Each number is 128 + 24 x the weight over its row's rms, rounded and kept within 0 to 255. Layers, rows and columns count from 0. Numbers have three digits each. The size before them is the row's rms in percent of the matrix's.

# layer 5 MLP up, 1856x704, rms 0.0637, rows 768-794, columns 352-527
098:095120100165144147111084145145143138104122108149129137138143125111133117093102135152087134146138170125103116146143078121123156124130166114087172108176144094141108085137125147100097103134167172138124098124076126118141133131123097095126146144134092153129095165116114130125130101178109107068092078148120112101144093142163137130145097148199192149127116138070137138113130134160159102146156099156137139109170124098140131138143118130139119122151119103108121120089118102122100114140130161138151141150091135121122131147105116096122099139
103:121103130145104135130138168124148121104104102095142112097102088146112148137117142149106127115075112123105087123117148132123122135102106151074123096141147128151145155138111130141140130129146084183110154161133151150094136170102162155138106090143145125105161142087083148140134140132101094120106121142110140076102123140140174122097119137106211121138098126095132162131124148131167157078140140136106066104106108139140124073114069082138119154146133125110115114137129111119089138133164139122103129099115090163141107109114135118138148142
099:142119110101124134111165135114075088168137120083124072119113095095156133118106152089147121130125125105134087131157187105112162116138127114141149138100138126149124163109125076114114160140121147069120136127082153117089121139146130154118145122152166156112105126167118139104146140117159130091101117153135129119111083118126127089146153153101136097135084124144155116084141179135132131071087158134129093156141101163119134161155091086131119093136155119096135138109144115106148117102124138141119100126207126134137094167156122076138082127
110:119127114114143126136092140158141103091109131119151124120144128160128135152121147164169094125142110138167103115121117138105154138110121113090129158130145111124140162077117125111122119159082103110134121122145107088090097152091127124143146108148093130122121107089132124096124143093120098166111105145145165133129132135148147170106130206120152101141125110134155111130148141145137147131142121158092168145191131137115141093137150181160105155113133130128112129154108145123126150132126139089119138112117156159137109144130108122110085098
100:101116117114109113141118149109138094102094129120148146140156103101110108086089114122132139094127130132126096157142149154068120093118088151099120119108123133143110139135144131108131119125122134163157105135123130097134163112127142126121123154132122153116106153155161111107165125095141084140078149127168109112114109195135111124137122149132095137141145106125102140103094111165136141155149155121107142085131185126049179108125114126123108141128181147100135182160115109079154139102096125115113103150159093090133145181143100143111117104
112:126048107094093165137129115181117196122126141106136144103125103100144125094099130087163135176101075106131135126150151121089104125160173118121130123106159163071100201126107113125101062102113148124126165136071117131139151136140119117108133123112114098074138131135120097140121150107105110166156110139144108134104152112146110116119124080073158144162128103117139167146112107140153096144138119119129133108121111104141152121173144129157143116128141152116108132169108143143046121132128138130154134153164126132151181114113139143143078161
092:130090130113130147136136118160122105098141102121135145107084144142107142138140101119131132133160124140115149170123117168163100159116092143160126146188132134106123142171103158128116140105102168160081150123164147127093137113126103123146122109140093130107108121106126121118116140134075118160139153171095140126117119133128072175099097121116144108134143142117129136124086178104159096157130092138124116147121067149107095136110141139131132154115079152135106123136110155099167145144143151117112117168124156147126064183147133147161154093
114:113127101098120129171125132120138110146125104125119176093105121126120093094153098099139136116152099138106190170099101149137128096125130134108140171141102142145127075151093121155111169099157169109101102143154118149167122110115164169154128170146152160138127130142112108100118154154129109098113122119145111157131161139119118125136098152108106130085110130125126101134125100147148116142106141101162126101148123163135156088134134148136105139134158122152108113124130115109135141174118124165149148162154129152197087129137116095129154152
098:122140106139095133095122143130151089157112155124101156118137133106147126139152132167124166124149155130160125155146176144122137149122153173148177140094164130136127102166132098175131144123139115114149101106089159158155082173147144146127115098147117158114129140137125161085133131131152104111101100141119109103149158152117139160121084124087157089101126106164146143118139138146153145113144099142101113121123100120105138135108143140145087152128109181105137087089160147138103124143128080157144119122111066161105159102109121112129161126
097:096135149119146127143138184141109108098111117126088135116149142120096169184116086129118112145134097131100123168187130125182109142147131126138101126168086121134121114136138142103146144139156128167123107103169084118152114118149100171135112133129139116151140191097150130116106104144121147181111121086186127156152156153160135102144120112129113093145114133130125137125126129112101120139108116104143119134154119118122118101139132111134137145135130092109131088102176135139154158131067078157083125103106127124135161133115082107144145102
103:103153103133121157122135152146100114117121161159144115152120110093160139161154109135147109164115124091149127119132113156115174114156140125131156125157112141076145110141110129105125109142105114106097139167143153135138148109121113142115115122132106135133125132133163088096129158118143086079142113151129151111169180133172140142138129100096133077143089133152111163135141155095147171104110145084150087132166114145135154098053160105114114098106129142146157116109078151126102126134097158113102172108142139138145173108117118171136143107
107:144099126092108156156082151090127170129124165163170122097108148125141111129117175096103103124130115111139149120140129150151095100162131120159162124111132096111125115141146064106136186119107148123166154156102080133097132099138112080113163151128092148121148125149161102129133103172145120137111158136157157129098118127098150062125140122119147095146126129114106105116111125137155112179164147117120145157149149162127098149097112126108145135149181136102154173136110139129143150140107118112141116122147141120144087131150085157094155152
099:158088108171111176117137080135122112120117128148136162146129127131170151086130160146162087133103156141142131124093145138113147159095123175126124137160068142130137074132126152110172103130103093148113102145164116127115141103134129136091116119149151111153136125123127108157090139117084131134117118146126118120127146160120127096113141163185151138157141151120147137150112139087102118097176107108136168105140136123147160137158135192087161081130124163165167119151110113154132195129158126125136116143131121087163135135150102115138163135
104:095146168142168172148150133099107192149133122115142123118136142151137136136126103107137144154136090117117160153131083127141176124168180082109147102127125146155101106147163088163137075105098114154103153141086115123138077116174117124104136111136165138119107166137129182128137107100079162192166145116126116154154123110120131169115120142133150107146122155136150124160179139144126132107151146115110101152131134155131122133127105105137123124129099128106143122123128100066149132112111157108131137167098121139155160110123118119176118150
101:151102122090150158130119126143126145168114148144137126116157121138133127126115122141105089142146118138128114160135098153143108122105123098127098125119127122130160123164131128111136153136142127139116092099107124146117086138127122126141188130153134110124118149131100115101156151084099131121132150098140130094092095149125141102161141162139083139131129103116160131144121121124118108113109129171139142164113149111125141157093082183134153084135087120117150132123146129170126138147140123121088136118115168102133101121146108126140138151
099:107122179131136153095126090108110116146134115175108107122131166137133132162118106151114136125123125134151157121100162136132135117139136120129130123087133133111097128127097085117094154106111108132122147150143139135139127094126114138158107120120102159137182110139118114137144136159125120151146129125096161138147131115129145140100114144113185102111128160124096142124109146121124096115087119178118101124144094128102120129118054152077150122135091158111157161133152194117166107148145124106109128128096141113123130140168119146172138126
104:081171119120109179162143124135136090148128089122089108126128097149122113112138120118124139159137133134113118157171104126159149115099134123124119115133134166133077087119144029119127115145151146127138135153161115103155142110194117132115083179132127124099133119159097110145134134137132122132150109195113105116184126112100106150136108129098141126139139129117138127132130137158128160091083158147094131082133138113149103089133132125179181147096152158128129150126135155111119144124117123166141196131127145108125178116158133126100158126
102:104121136149089133089179103111133149139116128102135093159139171133125095098128187134122078143124112112174129107141092125120118129066125152104128134138133159161141158148140150138116111152139123115122111118157104119165142121130131162150161112118142129102092135123120117186116132171118147162150163068154108092108146110104101117104136108135116140135120145113087107153130152171095132125126137150110109109116159131125112122150143143107105123151116167110132091108108098105126157182118128151105100086120114109132140090089129144126114110
102:120127129113156121095100137106129124115133139159126168153149140136092152141170069127128158122098115105122127113134107105100141152155134101123057152108129110109112106154133122149187132129093141118133105126126132153145124143128125157155130115154126132119128132068135103116108153171109129097122104175119098105150100113103107146164099136119111150124188140139145185118115157133108121120150127128171125132130144108174149121124179101083139162132151115100142118132128134106132120101099130183133122123113140149139100140101121154083140166
098:145170138122161108157145138124139109142130109171103135152144154107108168138127111143095093111138143144099114146159123098154136111124168109112143083098156132145138151121123133085082108139173156115178103132118149120132139146150118126086110150135146107140103117152165148119098130122131118104149082120141115164089124122112176141162114117114138125114145116112104111124110146128109098123108153164128137118158165129153158179129109138154155117137128120103126212189114134170137104160154137176106103127135110087117151162127120168105106099
103:107164115093194130140157156148120135095153116142129084121119113119114107174145114087115129154121123121157085128156097149107101089123123098103150131107191097142138144122170085147109122116124079090108152062113066163113114072137155081131104105131148159129122114163109149089167114113189133133131113123106139105132106124120101094154107159146122101145175136104123132119160135120148069068140094108161146122138139142180101112160109120098147154124124093136115117141132130084119130126101131172136124124111094103098112126156154156144134118
090:107117135181141160163139075110104129071176138147139138148180142117146076126119162131147127149139135146175116144139117142135131159098152136148065061124150128117144131097133117122112116144134111107162119184125097125153113163171072154153127111079135131090167099145127149148114068114113130096148135122080102129166142128132134153134101126133119130105130110131170131117136138098100097115121131143111127109104135144113106159140166160097126130097129133088094137088093154109094141094111137149136115100143102105082174150152135123130119119
100:163109116116123125153099138142165107096098150139095132164108114096114123112113114113142171124108079088134122160174157122133125093119099167136149142168119111187173108114139089134123100116141148142121128139098145108129119097155116151107118109126126111122136142105111172114118168120115141157086133140133111102148135095114101112119143127137154119096119125134117156136108144146108150120137110174180145152138168130136140116113116122140072123142139148154144166148126133099145126074119116133117181102142137128145140080091109150150127106
112:125137126158110123131160106133093162138140096121111153170165086115110149108115122182130120137148168118122166113090132146134114144135139124123158115091154122170136110115166095133166129133115106122125126149118125132176196149129130134126099124110120084157118195150136110150125114140165086150162095116121116136101091102131109102171110144083124120141145166112116141147133121128143148121095128142112132135199106122101152112102125132143152099123148154103122100132149153157128154130137159139184125114072124135126116150105127116195129136
105:128132102092159124099127127122115134138209132118100127132115101126123124118150121139158189131141147147121152082080122128148126135097143150086088100138120131164120111127120139071113133137096155092102146104120156101096119157096119173149115145126151130107090109101136144100123137142164126086119138148062131125106108171123094086130115142049110135143114127140104133114099102131131153149087121159134118120144107098121141125158149104152139139075072127127091128141132095134123120139153115079112132116145149138144142160117131133168117160
101:126121133130108117108110143143104130164068110168067164118161139096137155142107148128156128132175151068121100149099121136145122116157116134075156134162121153175127128109123111205135131132109136118121123122128133088103135135172113151096112143129112136153129101182151136139140147108171093092125110122157126145077114150134116146135094137138139080065099129112128135123108148139157113114118144097121118112104138115112145128113130145145126145104169128151113141148110179091135138128087067128112098159160150171144105122140150093127158090
107:103154099132125137107147133110093184096106106096096128129100118151108145156152167150118115127101131089157170154150112223110136118110080168171086136127104164104136165082097085062133140121164146117131139157140146164153138146140083134138174122119122097137162145123063124133175116120138129121098159147154090160126129110129118126109104119088128139144152136111114089127089107096115101127093136135122166127145157114104061161142114136092105132150134126149180112090103163125181120108104130100153123137113128167130152091141126115139097102
# layer 5 MLP down (transposed), 1856x704, rms 0.0353, rows 768-794, columns 352-527
097:118110142080143121146078134145087151127125107106121098147130124058135127126103100100147128160157153091109129115112159127133140152117115086126121109154146117138108186133145144119130141116065108091142098136136126100156118129160156121148122131123068190138122126132102117102167102131091158106138132130104094098150111165207166170116134163154113112110074143134140111108136150148145117114168095116085103119123109123155130137117126139122148129156173094126136091121145106136129078124120110131150127140104095096097116136128128121116151112
104:160124089114122142117168171139113119112154150144097107138146104158168159151121138190136112095089115120125106107179109110119114155137152114143083084136129108112123133103094113141101138149161092142128101165132141141178105140144142142131150157138139141090149102074107140152139103156104123081113128139115124155112119153166113154098113146125142137104113125109123141122138140099108169137157144170123106168092103117102141104103110126141104141146124176143136105115120106134127117143098131114127153160110104164085106169111101090143124097
101:162171140135186128139092132124116153116115157125172154114133081116112122128153151157103123062166144132103113125124144061138138091155141152132113135141149143106143145118155125104168176107122117139157101077099131129138134097104097148113143084138126148082066117138127165144142104140157133113121158147083102118163050091140110134132145163156143157154137112120162099136084195150134123116122161113102139107140120136099090150138143139125126115177137156140130130145104126117100125109111109136144093153154092141164132113196102133123132162
108:137130104141091171111122149200116135127109120128109129102121132128088162100177086133178113137125128139145091131119165092114116174167188124108111151084134099172141117123131108104151105100121149126117132108108170138133140102095162099106107113134126129114093130139140101123122118112115171143100076155137152107119075159132157125120179138097120139156121100095139140130176161111126100140118136157119126131158112137124130141127142091143145131117172157124143114130122135151145105152152091124129113127133162129119128186125133147125124138
098:155142138086114145135137158056102104113162112105146110124095112113130201130145152129126154126116110142154124126139167154163134111114095146111162122092082177141154126107121141112100128116148107121155119129113070113098168155116110166104141117134109143156128150132158120121139138152180110091095130128091155115133105065112190140144157157129164117101131117114096091129108125099094152128131136116169097151139147136172114128156145083056144143080122141112146130119114127144129143164149132104107133087127133120125132142181157127097116113
100:106088109113137092140108134154087107126158127129181122097154106143143119115127173092132135090131115163130115168127124115133146112131121087129126138080173116143137142129148117160081127129119117115137114135118137112162136155099133111140102109094157147100169138143155091154099138144139134191127150125146112096112111109113123115150127105155144103123144169096088133130169079140137115139161141122086112151139110157118104126130134094113186197124162120088122118108151133108137110087090112124139125164099123120176141178184120135145102136
099:135098104101098127130156135134108155129130162130118113126141160153127121100118082152105134111138122121093119162070113171141095088147150130114117109152145135136133099102147145151142126112183144122152144190117161097165142130112127109171155165218113119160119157139176201125112137119127146091119126133112131163127148158146118106107162097109112102121141162133141115119137166148122126133122104119150168125139144183145175141159139125118167138112119118172139130181129151166158133128133122091147137127139126150165031121099148132126169116
106:098143072127103131116091127129142127129081113114118187142100163122106077110135067084132137119145101132103153096089145159173143117125147146152111144105084136127118079141136101164149154133107138099121123144109147112114127115093096135157122142136150118126114128148109095058068154132149169096130169180129105092145109158094130155128083165145109094107119128128122138146164130111140080115159137120166086103150125112120120111123120082129138097137146128102143138146127134165142117145137119112141094139177120124112122119116118139103132156
102:146089141135135134160131138117121171118123108162088150100105142131112168170126086150163131130123126133140118139124086089137127115151107140110130122130123107070158142135112140134153111155127129094142177147120086151108094078126119088133165140160106133113115132107158150099150149142126142138146135109127143167145147131125113145134158159136153140126110140092141096076129130175110150112112148136102113084121135141092080102104133153154121101137146102107123164105097122097127159138102129121125058166129158133151202135176106114135127101
103:109125079112137123106114190119130131133156114162152151127083120139128154142125127141131143099110149084128112116149130140172149141083126106149135087166072146123124103102169126115151112138160120145098143127178152120125106130116074116147132124139086106148143131107171128116149103117114126126147137114114155106149118109172116180125082082149164159127142122161161123142104104115123121139142106138157130123110146108110119116111157136162127151117093106071120108130149089124093106112053097159103119078163127124165152134128148116148119188
102:119112118138096136123126125121154137120071157161164120144111112147145137095092110167147096095080143160106107113141102144149135157139137111163159107170119100118151137095132118110072125130128102116139114158149147159096139129106133112117112121123118157069133110124112103119159127130146105105152125108100128136126155150135148171123136129146128088137122162132133128158131185151107207137132099077132108093143125125143122116124113143119141116152115129140148128115142167132128145148091140126096108085119146109098180104137086156121118134
104:096118139074175142125119138120109109121149127150125122135116122127108120104118101164138115104135119078157119094124135104111059120118145122133148106123113134144121169113131073129100113137109116151134098107129102105124111143098094119117127108147150150138116087114155113119145152117118118177138111150151117162128105131116135120135135123110157097155120164136163132074143125126162135146100135152138149133120131088161103121082117099160128134134109137114158116128162134133122129154147146102156148147125105163158082164088109144135096130
105:153117117144153151115111172125096126113109115131137148133142110154128115115170139137106132155132179173110098120107150155108115142084127139106148101118080086152087153121111129146102147130161138117132120125138165113133119122068152145159120144168125120101141133138142103136111122117120138092183154160081106126112101154150110098082125161136133112128114166147143133098088153168152092094121159101122119107092129087145122158102122131124162095127134150153136129150135169084112131138112120168162153116122120140110144105120122154136135172
102:154099166138103143105085126128117146114130144140122107132134141125128116139135118129130106102099135158119146119111145126113097151111123096069132121138110122116126152135120142142131100093122150127135107111110132115093117141153114146133063111145105131124100120118134082123112051127107136134161091131121100162170142171092089184113142165094153096159125106152134125135138124156105136100105128122129149175120101048148121139082118108139097091158141157082114114115103112123083127119127145172140074104125107158124129154119117079113151129
102:129088128137156137090147107132119118110167187096131138133134160094128096096141128122082143095119078135121164106147135112141158101110160114132155133146141139117137128135112121105125115108131125139105125110119155149080107118100087148159102151124174106170093109133130110098119150094164129128140180121147131112163156124139096142120139149154175157161111146142118148122101128121125116090145135117125119118142126137106120130108102107132112182105072110115171132105127141155145136111129123145107137177136110146087069118176129111087141111
094:130096121107151111081093091094069105136086133178132095111131093155112154126134105100103124084112122110204146136175105125099092152140129161138116172160098131139113106134133174107137105134156134082122075162118111145100166115096146165120151114164112133133111190099119130145139138151123167133148132135127144116117142132083148093131161119156158131129130129127109163140150156169108148142120127128100102163076137141129158145120122120124144166138118115102143132107114125152100111106124107124129158093150134114120070147204131157169139133
105:158118147115096101093111125163160156125146098118174123133121114117098124101126126153165102099136096152176148108128144149083160085104101137100107155117119144141139146134174147154127139114114136114100122109109159181146087127073109142104143113129085144152156140134088159153136161110090103169120121128134144184146127144154126147158124080131153150108144115143094150144118087130091105120142128127140145135172147102152167137072095171147099150173095081144150135135130133163133096149135150116124116123144102149127155099029108143100134165
104:106070176097104134138111094116117149084099155144151103164156158118127113140122124100138102118077155087099129150132114107095166100123134106080148158171128113116134093096131132143143146150134120127129137134130135084130118115135147086124115118127160151097126175115160136114132158126085127161121162127116122107133106111188087124151070147108168123107167129101088129089136121156124119138150129113147150105142175095133107139114131149105099101138127178137119081105103100116164176128149110139096116092137163132096136120171143114140102119
106:165121116108121115094112136040102140126131160120118163174069108111128122117135147135181139141121112134149106107132132134135125145157124113147118159132133167069132138155130140144134129174100113117129104152131171099123117129149116094131146099122132132101157113116147155114139152141101159104105136153164131141090099132106115140124118094126101120115140159139136120156115170072147128108159146133156122096090118124179162128117111112093135120154104078082153121120098092107122111127103099160100109120091111130120108143099161067135092126
103:131153157153095141110094131107118100124151152101136152130108131132140138124111134168161125157149140089108131141149143149160156130147113135170150114142118089144164174123143127076161130118118167142160137157129088149152097135130162102108124166181100098145108121121142123130131133126179110100135096164146127139127101129166186122133093113100113121125155116106140111085070098156138115150173125100111132144100145153134162117121128188102129120129104092100088150134094134070125092159151147131128065147106128090110125149124126123111107093
106:137116110126146147139136151115103108115116067108128100130143121157125127106124142146135145124124103150166103117148157132115144109118181144100179150140158104102146116172170120115118110089135113091153129114117110173119134115144139172144121164124140079125096140112115083127134166134120165184108138147158173123154128134134112143138100159143148098134157109143119057104095152131114074108092092116183132124077112127142082164128121132099105137128125150109130112122142116140152163162146158129169080119136093118109154149178147123135120102
096:129078144100152174124112145131126121093055120147101148124162153157159124135150158085105131106127101133128161107132110138112172110105144113115135126104135148119097124108143120142140129090142146125122125116135124143168136120107153114163125117149143148097146100070152128130114107134128175126109141116095133124136129111157109118126157133129140144112112118121144130083140130120157164113132125141111112135123108148154118154118113161144134112110107102143080134113130135126105112059144134090098161169131143112108132133155130173119117138
103:129108120090123153130131159117087106117159145123116099128133115110132106104146097113160121113135105140111124103136087127129124109141122136108158150139120138118135148095156182132121157109120135128090083113108086120133107112102152127131165104125142143095121164115097127124141132127108146126104137158125124128133165117092137115141164163140136090170132132141101172111157117115114119079127160130152124096119169107127122085104123140150103105112121131100094085142163118089093158124124138150135131162168143126152075131079135195107119098
108:096132133119087149106129154138130164111124075140104113132129127128085159171124094115120132108153113113097112102155097148139135132096152142162127114102092124109134154085125142115122107151144081127151158108132126127163132096169168133107083124117124093121122138129149070118132107150137135148130138138117140139101137133132105142130122121083144141155163130107106152163113160158137136144132086133134153151097102153155124106097127174177156096114140139136137097117147170156143152113151130121150083125151136140127123115162082130096159143
104:112149131123198126151114157146123149138178132113110161124145132117137140115078137124109137126172153166123134078100093140145144112105130123145109123157102153112124127114110120078109157097146100087109148073140088142105117128112160117113121123125112099093129125125120157097106158142140148077143117118111164124121109159167113131148134140061114126111136095066081120122105135146134131128121143146158091109154092076126123081124139098156137111103091118120168117118157158145131156151132116072138123172140149120142142171137119144113172155
108:139099118183138103087158143098106125128098148122124156134138148147110171101137140133121112112133155141143123105087145143098139166117163130152138109106093148145131123119174129084125135128093151128134171117137129134110152141135126131105147117090130104158115116184152124112145150104113168148149120097128086103138138110079144112161134163123090119130161146119164116106113160167124113128111165102150148165124157149112123170121162133124148127182187100138112155124120103134127137119121127157127124135130145115131079113112143129131096119
102:151110085144106113086080096088137111152108146121148109128111167128158113133129147148114084153114121102117154112113152163160087093137106109145102112115148103157151121101129158102120105109140126163115092121118147154127111137118133112164177086134143133145176156126089124147090116111097159117133128158104121070147121149133140106142151156129073129078103139068122138103097098148108163079128119144164121126131126087143162109144123119138125131114122116137177128110147124162108116168138141144120106124109148154109187132146127101095129112
# layer 5 MLP gate, 1856x704, rms 0.0607, rows 769-794, columns 352-527
103:142158153140110111086124183151159096122142104150119121146099074120134153097121121152143115137126149147122153134112129099106145123075158124133095133177107086135115173151114101129122113147113138175113091112136133145126129152105107145119128154122103122109175106100157170121139105133123102125127141099099152115145125129142147152086128140103125136151161145148116162117126173130133147128106150148115111063138099149115064134113120113131158170128110109099142064141101129181115155124110104129118152153132067150104151147141114126078099102
098:115112123119103166122136110111103128149129109164133100153088124161128134166096146084114104135146116163152135119146075141167149106063133167098137128109096075130102135104099138126108127108151130122133116177132152140121144110154102155131118119070115153149162134118145118099101112160134138113152180132140140114149163167145120116140103164097082140129113116147129086119141118127103109151123125115129160130099138090113157124156128121137131136135130150172129140135126151105105134136129097137094145128110120128124093102090117128100172148
112:116083168120143194136135169130135082143104103093126167083142160119111143120143135159113118096128122095136123137129131103140124112143118165073101131123181118120133123127140109131140137156088115157131113118122140149124134157107165148084120177111133119103088126115166127080109123124157133169112097140149166123146101177167106159135129145122146126177117072094131124107123147114137174088117085135097174162152122141126111080103162122145101121112121113117113098159111130116170127175150144094103140154149174116156135088179150095131119129
097:160118112104120148147121106075099158129144132135151160114114119125113104132140148132141152137119138112131161092111128158127140107137159133154151105120112114109120149150111114132161154155108108137120087100133104164114137189107139134085103140133091102062093153146179096108132154130114129129121155108101103114136110114186124128121063124138123135073104133123141090108113121115153131150150122147087154114148158142131112095185112132101122157129107137109118112112154129125118134140135139099125100106139100183085093134156149166156106178
107:151142124177140144106118105116140142131091113163103160122090159134135078111126137109095118125129125119122133133155154120148152097116128145188135134127094124155142097127094103151132120064164126128149103126100158152111119126134130160155172066115149160140148161113119145119148122181161126127120146101099121106146108131099132125107101116117135106113141128139112090112116166143080155157124134163134114135108118106143110122101114133106070125119125132117172118093167144134142137115086097099096134172127131131133080141220117120125143086
098:130145143146149121125189114162152146112130151137093152120096115130126113132129132100122125148136112173099136163109173120097104112118129109133134132085131116126117088117127122155138103135146149105155150112151107123130105109132136141160111116141151127118133121115101167147111144130133161156110142113125111144184134138152083113126123110136113113086164113141154155118144088157144123130150062125121109150118118125103133149157094116123130123115122131121108122130149119080138118132167148138127142169122136126097140129142080147066140134
117:155164108117161146097104126102135160074089120149105113124121101096111121128175099125100161158156126138119153101125155153124127089124075128114104142128121101138154096141112115136108140155145133122116129118148139110166131100123118186113151162124152164178139079142151094135142135100146105165123103113167132165122111091115108142142116143124115139131155121139167134137165139125135111175129181086144098167124153160107122132097169067104112139093105108162146101156136090082122157165124138181119130136099119145170101123153159137143111160
092:138126142117150123142137106111135141094114140110146173141116117156119101096124178114116119118159163176123114147118109099093095131119121140074106160084108135128132135143140104152128096133131136209125161101097157166089111145153162105149139102112128138112110160137135107187150140146102140094119112124127128133124099137105117143151133145129101143103133116154103160157118121154140120067104166095092128155111116164132125088107149152160147086128167129131082098100113155134157139155098057096117053085134144150129123120181146119112110154
103:161138130147116087114146131119112147124144142112201114135142121151127150142083123114144121135133136128173157105114125099119163118115107121116160151105184108106105129099140105123146119096149109116132146144150137155146138132130126107113120145104116123123145105127186130163153141096092123115103119115101122137117081085152146103124156141107103135151113099165131121152173110173119132143148122110147107089133127108144160170123150067144115139117127170198132157153110148119126078122165128158171106119061123104121178137159103123091161130
103:084131116145157155156129158167092096099088134149153131124163143097122166107149165113147133129100131123169087134118138143133129128131119151107145175119121128155158089090144122114081122106121088111132120163159133162101156084161109126113148148114119125143185097097105137108092152092133101160138136109126128143100131112129150135142113120123132190146122143124117134085106154114146123146174135125157134109108116177149154118151152112160148151154129180154152134072135162107119166128140107169114135159107163106115137132121119138122127148
108:111141118125137102129169159138116124158113117112143131127105097149142108089118118144094151132117172128118107091132164094080142132175147136118162132146149122106108134118148083150114127115082133142171163150145197179152166149134107132130147118118149117124131128125129126141105137120149144147152111098115091079150148131096126172114108166154129144107109167134143062156146176096114128122097148100127131149121114112103118124103127106123111119134107137153102093125141099119157159119109110105134102146112147145141109158126145123088098107
098:138109107125108113116094150128102172149119117100161162128114106122154122125146124139122173150141122119150154139088136142160150193064124092131123119132146114160123152147127118110116131092091112137093148088140086133114175157110166126145146187125120108093095082107130153082140135145131154098098137139130147150081134099144068106110102120144118103115149106120124145092091158134144112141146140095126114136130148114120061115136119099176094133162107116112127129118165106095136094117077110133119108121096104141087121143170169105125133154
104:086071150133148175141099135117142145145120098143171104110129110128124061104131118144127106072140133125129139117133126152134155075119147119090142125168121121164129124138140109150151145130107089124154113150110124118164151121169111139129151101121117083109134127140064142124121171148119153153116096070136160105123157093126138120121138074153121108134144126114091080137132179144131125125088109083103144072102125127133109178110153143117145089105162127109130115066127120147125111115142182116125115137150158139143136090168095143090152140
101:134100077142145193163130147155096160157130114134138170118104144104132128129146140116152148108141085137097147122147150118097126112126126124165125164140123139115086132146128153129156168116126105116137165154152123133133194137126129112068102121129119104131114164126093097163141078155087097196124146126113094142118163112120140135110155151117135144123110138115083107107098089144123137124160105149163116139139141119092137147076194114149160133141127097108161139111097172144118108051116164114170138139138155115131134123078134146153098117
097:170192130153087150145146148098109142107129102145116147086108087129160138137120121114139120143125135168087147137126128160129139136101166113148103123125093122119131096106084137146135119095122132151136130159113142095165122121132141125106133098105144150155141136142141107141143099094139099133153157111103125136139159119171133134123099131139123059129135126129143105160136124082086126101094145150129132123136144145143116114127119136121171160128107122121147133116156129174116122113133136146169149125142149118178149171146096130164169128
098:114142129109195137104122112096109112159167111119081133115121130147216135123107136145097118117130120121080076131144131113150116124133151102141140081146150126130104174098132073126091126121100128141170136151153118122105173107115119090133128134118152142119126104163118125118105110107150141107133174125138111133130161161152122152104093143116123130096125123098131129140143178137173121099130137109090173127111126118178134126164147113141158085103153149144130138125110147122140126142157132127138178102128144089135154094151144108135152122
104:150141121126146184136148141098145115139123120081116147125126117108143123096143137083095134119160142125136146087117150115135140151110131138136163138094197123157124115111118078119193140183117100132144122158109161154155147132103158126134098105156097117131148127090128133183160165085112137094145112099114117159135129125182119110167120097108138139123112117120146122113144137127111137108125147147108112151132125168127143149105123117131095114143110117112163091120124145119147140115119120108137117102130150138101131143142113107082136125
101:164135094157112105139150152110078147145119107112093133130128096134096132115164135074159126111132127151141120148178123087158139130137136161084161154112087159118113106131118142148149157104148144126111126108118147149166092125172117105168129150163139136155161134083123106160131104108144109151136117122077153106107167139179132135120084126156096141130154104091136149141119125121110115069151112109138123127127147174116116124121075141115125088088123093131111170192143115120158094108161130172119149130179089175116151116111088130073130135
102:111128119115150154127132124140163106143128096131136097154115117125114107113135125164140122111116137090106158128179144092145133139157116123159126141131109105072122098113109121157100148157097149123133171147134145112121124127085116181176137110115115143155114128134152116101134129163117146114059085138097161147111149123145131126099117122119139160181152122137088107134118127184158128150158127092159131132112189130119175133140080146089186133140121123105151098140140149123088154116126104142076090146137138067138136081148090125121152105
104:150116115141178091093148156111098173117130102122173132121093138131105108152159187116124137144111162167109107113144152089106099103114054119170144191138109135123130143130150104140126150083146119146137124117155100126173168137170168145130130128146134124105107089148178139120128142140152130109152101105123104150152128112150117100160097147144092124135092089124134115136099131140150097120143108159123124152074115139145186129136116138089089136151174151139151117126126118136128123122137120077110110098143126110127129137086128084133138132
098:105129118131113114149080095180131107167152146178134128139119126092120141134131095140144086145129130083106114100146161126083115109133190096128144131095149129166155090105113095143125135151062123134159121132128148128106096119149090136126134132125124113151175117130111134136166193106182116152115152129161093125157107147140185147102123159103151107089098100101148121089115141126127123119145111114152114180118133144121173090112147126161112128120112125140147135159112149078131122115060112128161140105136122129150140119122149105140135138
096:119140153158146139133131126099118102110126132162150108129184168169170118147167126151077128118128093131131146104091154094142110153178156132138159129134108161151123138151093127142127124188124121088104126099141102127157084125170127097152143119131140127137129108136117104159140109139112145110164163169158111146115147134126094130084133086113129146120094130131091176130133172082155152154133121125083108167124135130145088146144119129100151086143147112170129086112126141132101108106112117108176114112086136160122116124157114113051132132
109:083127072149108144129124159092203105124093138139172162134108141161143100138117142129134136153131114132127097128139120132167127175121111122110087145155106128105098120099134124086130115146171126152090140134112158137097087119096148105120122130136158169133089094100157147113144173127084139124109122115179128136146175159135120166091123113201107137146131081095159116126144150127103167101183141123150111141102142162158125106112153108081117127149105145123152137114138081106125137113155123097097116137114123122159117124148111140104139141
107:103110065139150107094088128127143123128152128164111134154124118108122104123098149117144162146168139122132088094138117142121141130122121150108152101090116122156120133127132112121110163100142130102104132121091159117107158124110134163116125154128111147105061086115184166143130150134191133110147114130092145150129092113110117128121078119123097133152109121108126094120140126094132123146110126124116119152153109047136135112135125110159166106096126093121129139170136096177173150148169082077137124124176139138157095130142129167136126116
104:122143102116137083115099102124139121135159147099104131142112146102148185158126102141122166129104140170085129135135128152126151142107124115105059153135083161118117160112074150111112119111110125145138117151168144130150158150126114122136084143102132152085103127109127163146139121143133137151105108159124104147134138128136151116164111114092138131138120142156150164128151135158147117071151153102070165162121151126151104107144109116140161105105133129137155136134153145129152125096169161141110113100125101106120146120157113135110110118
100:177161162158132098137143120151093153090161132156110139134153152112120124103127111116154124125110105131152113119150128134157084109121098136120114108166140128097112151175152134139130133130141178130154073165087133142126120117122142122130140110137123129171112119159138090151133094108123101135162138147082093137163115118146118119099115116159126099121130122144119167101140094123112115124106128093138106153103119131108147128110099110142110119122121129103119097078121106170109131144091161119118104119151162146107147171100135109106155129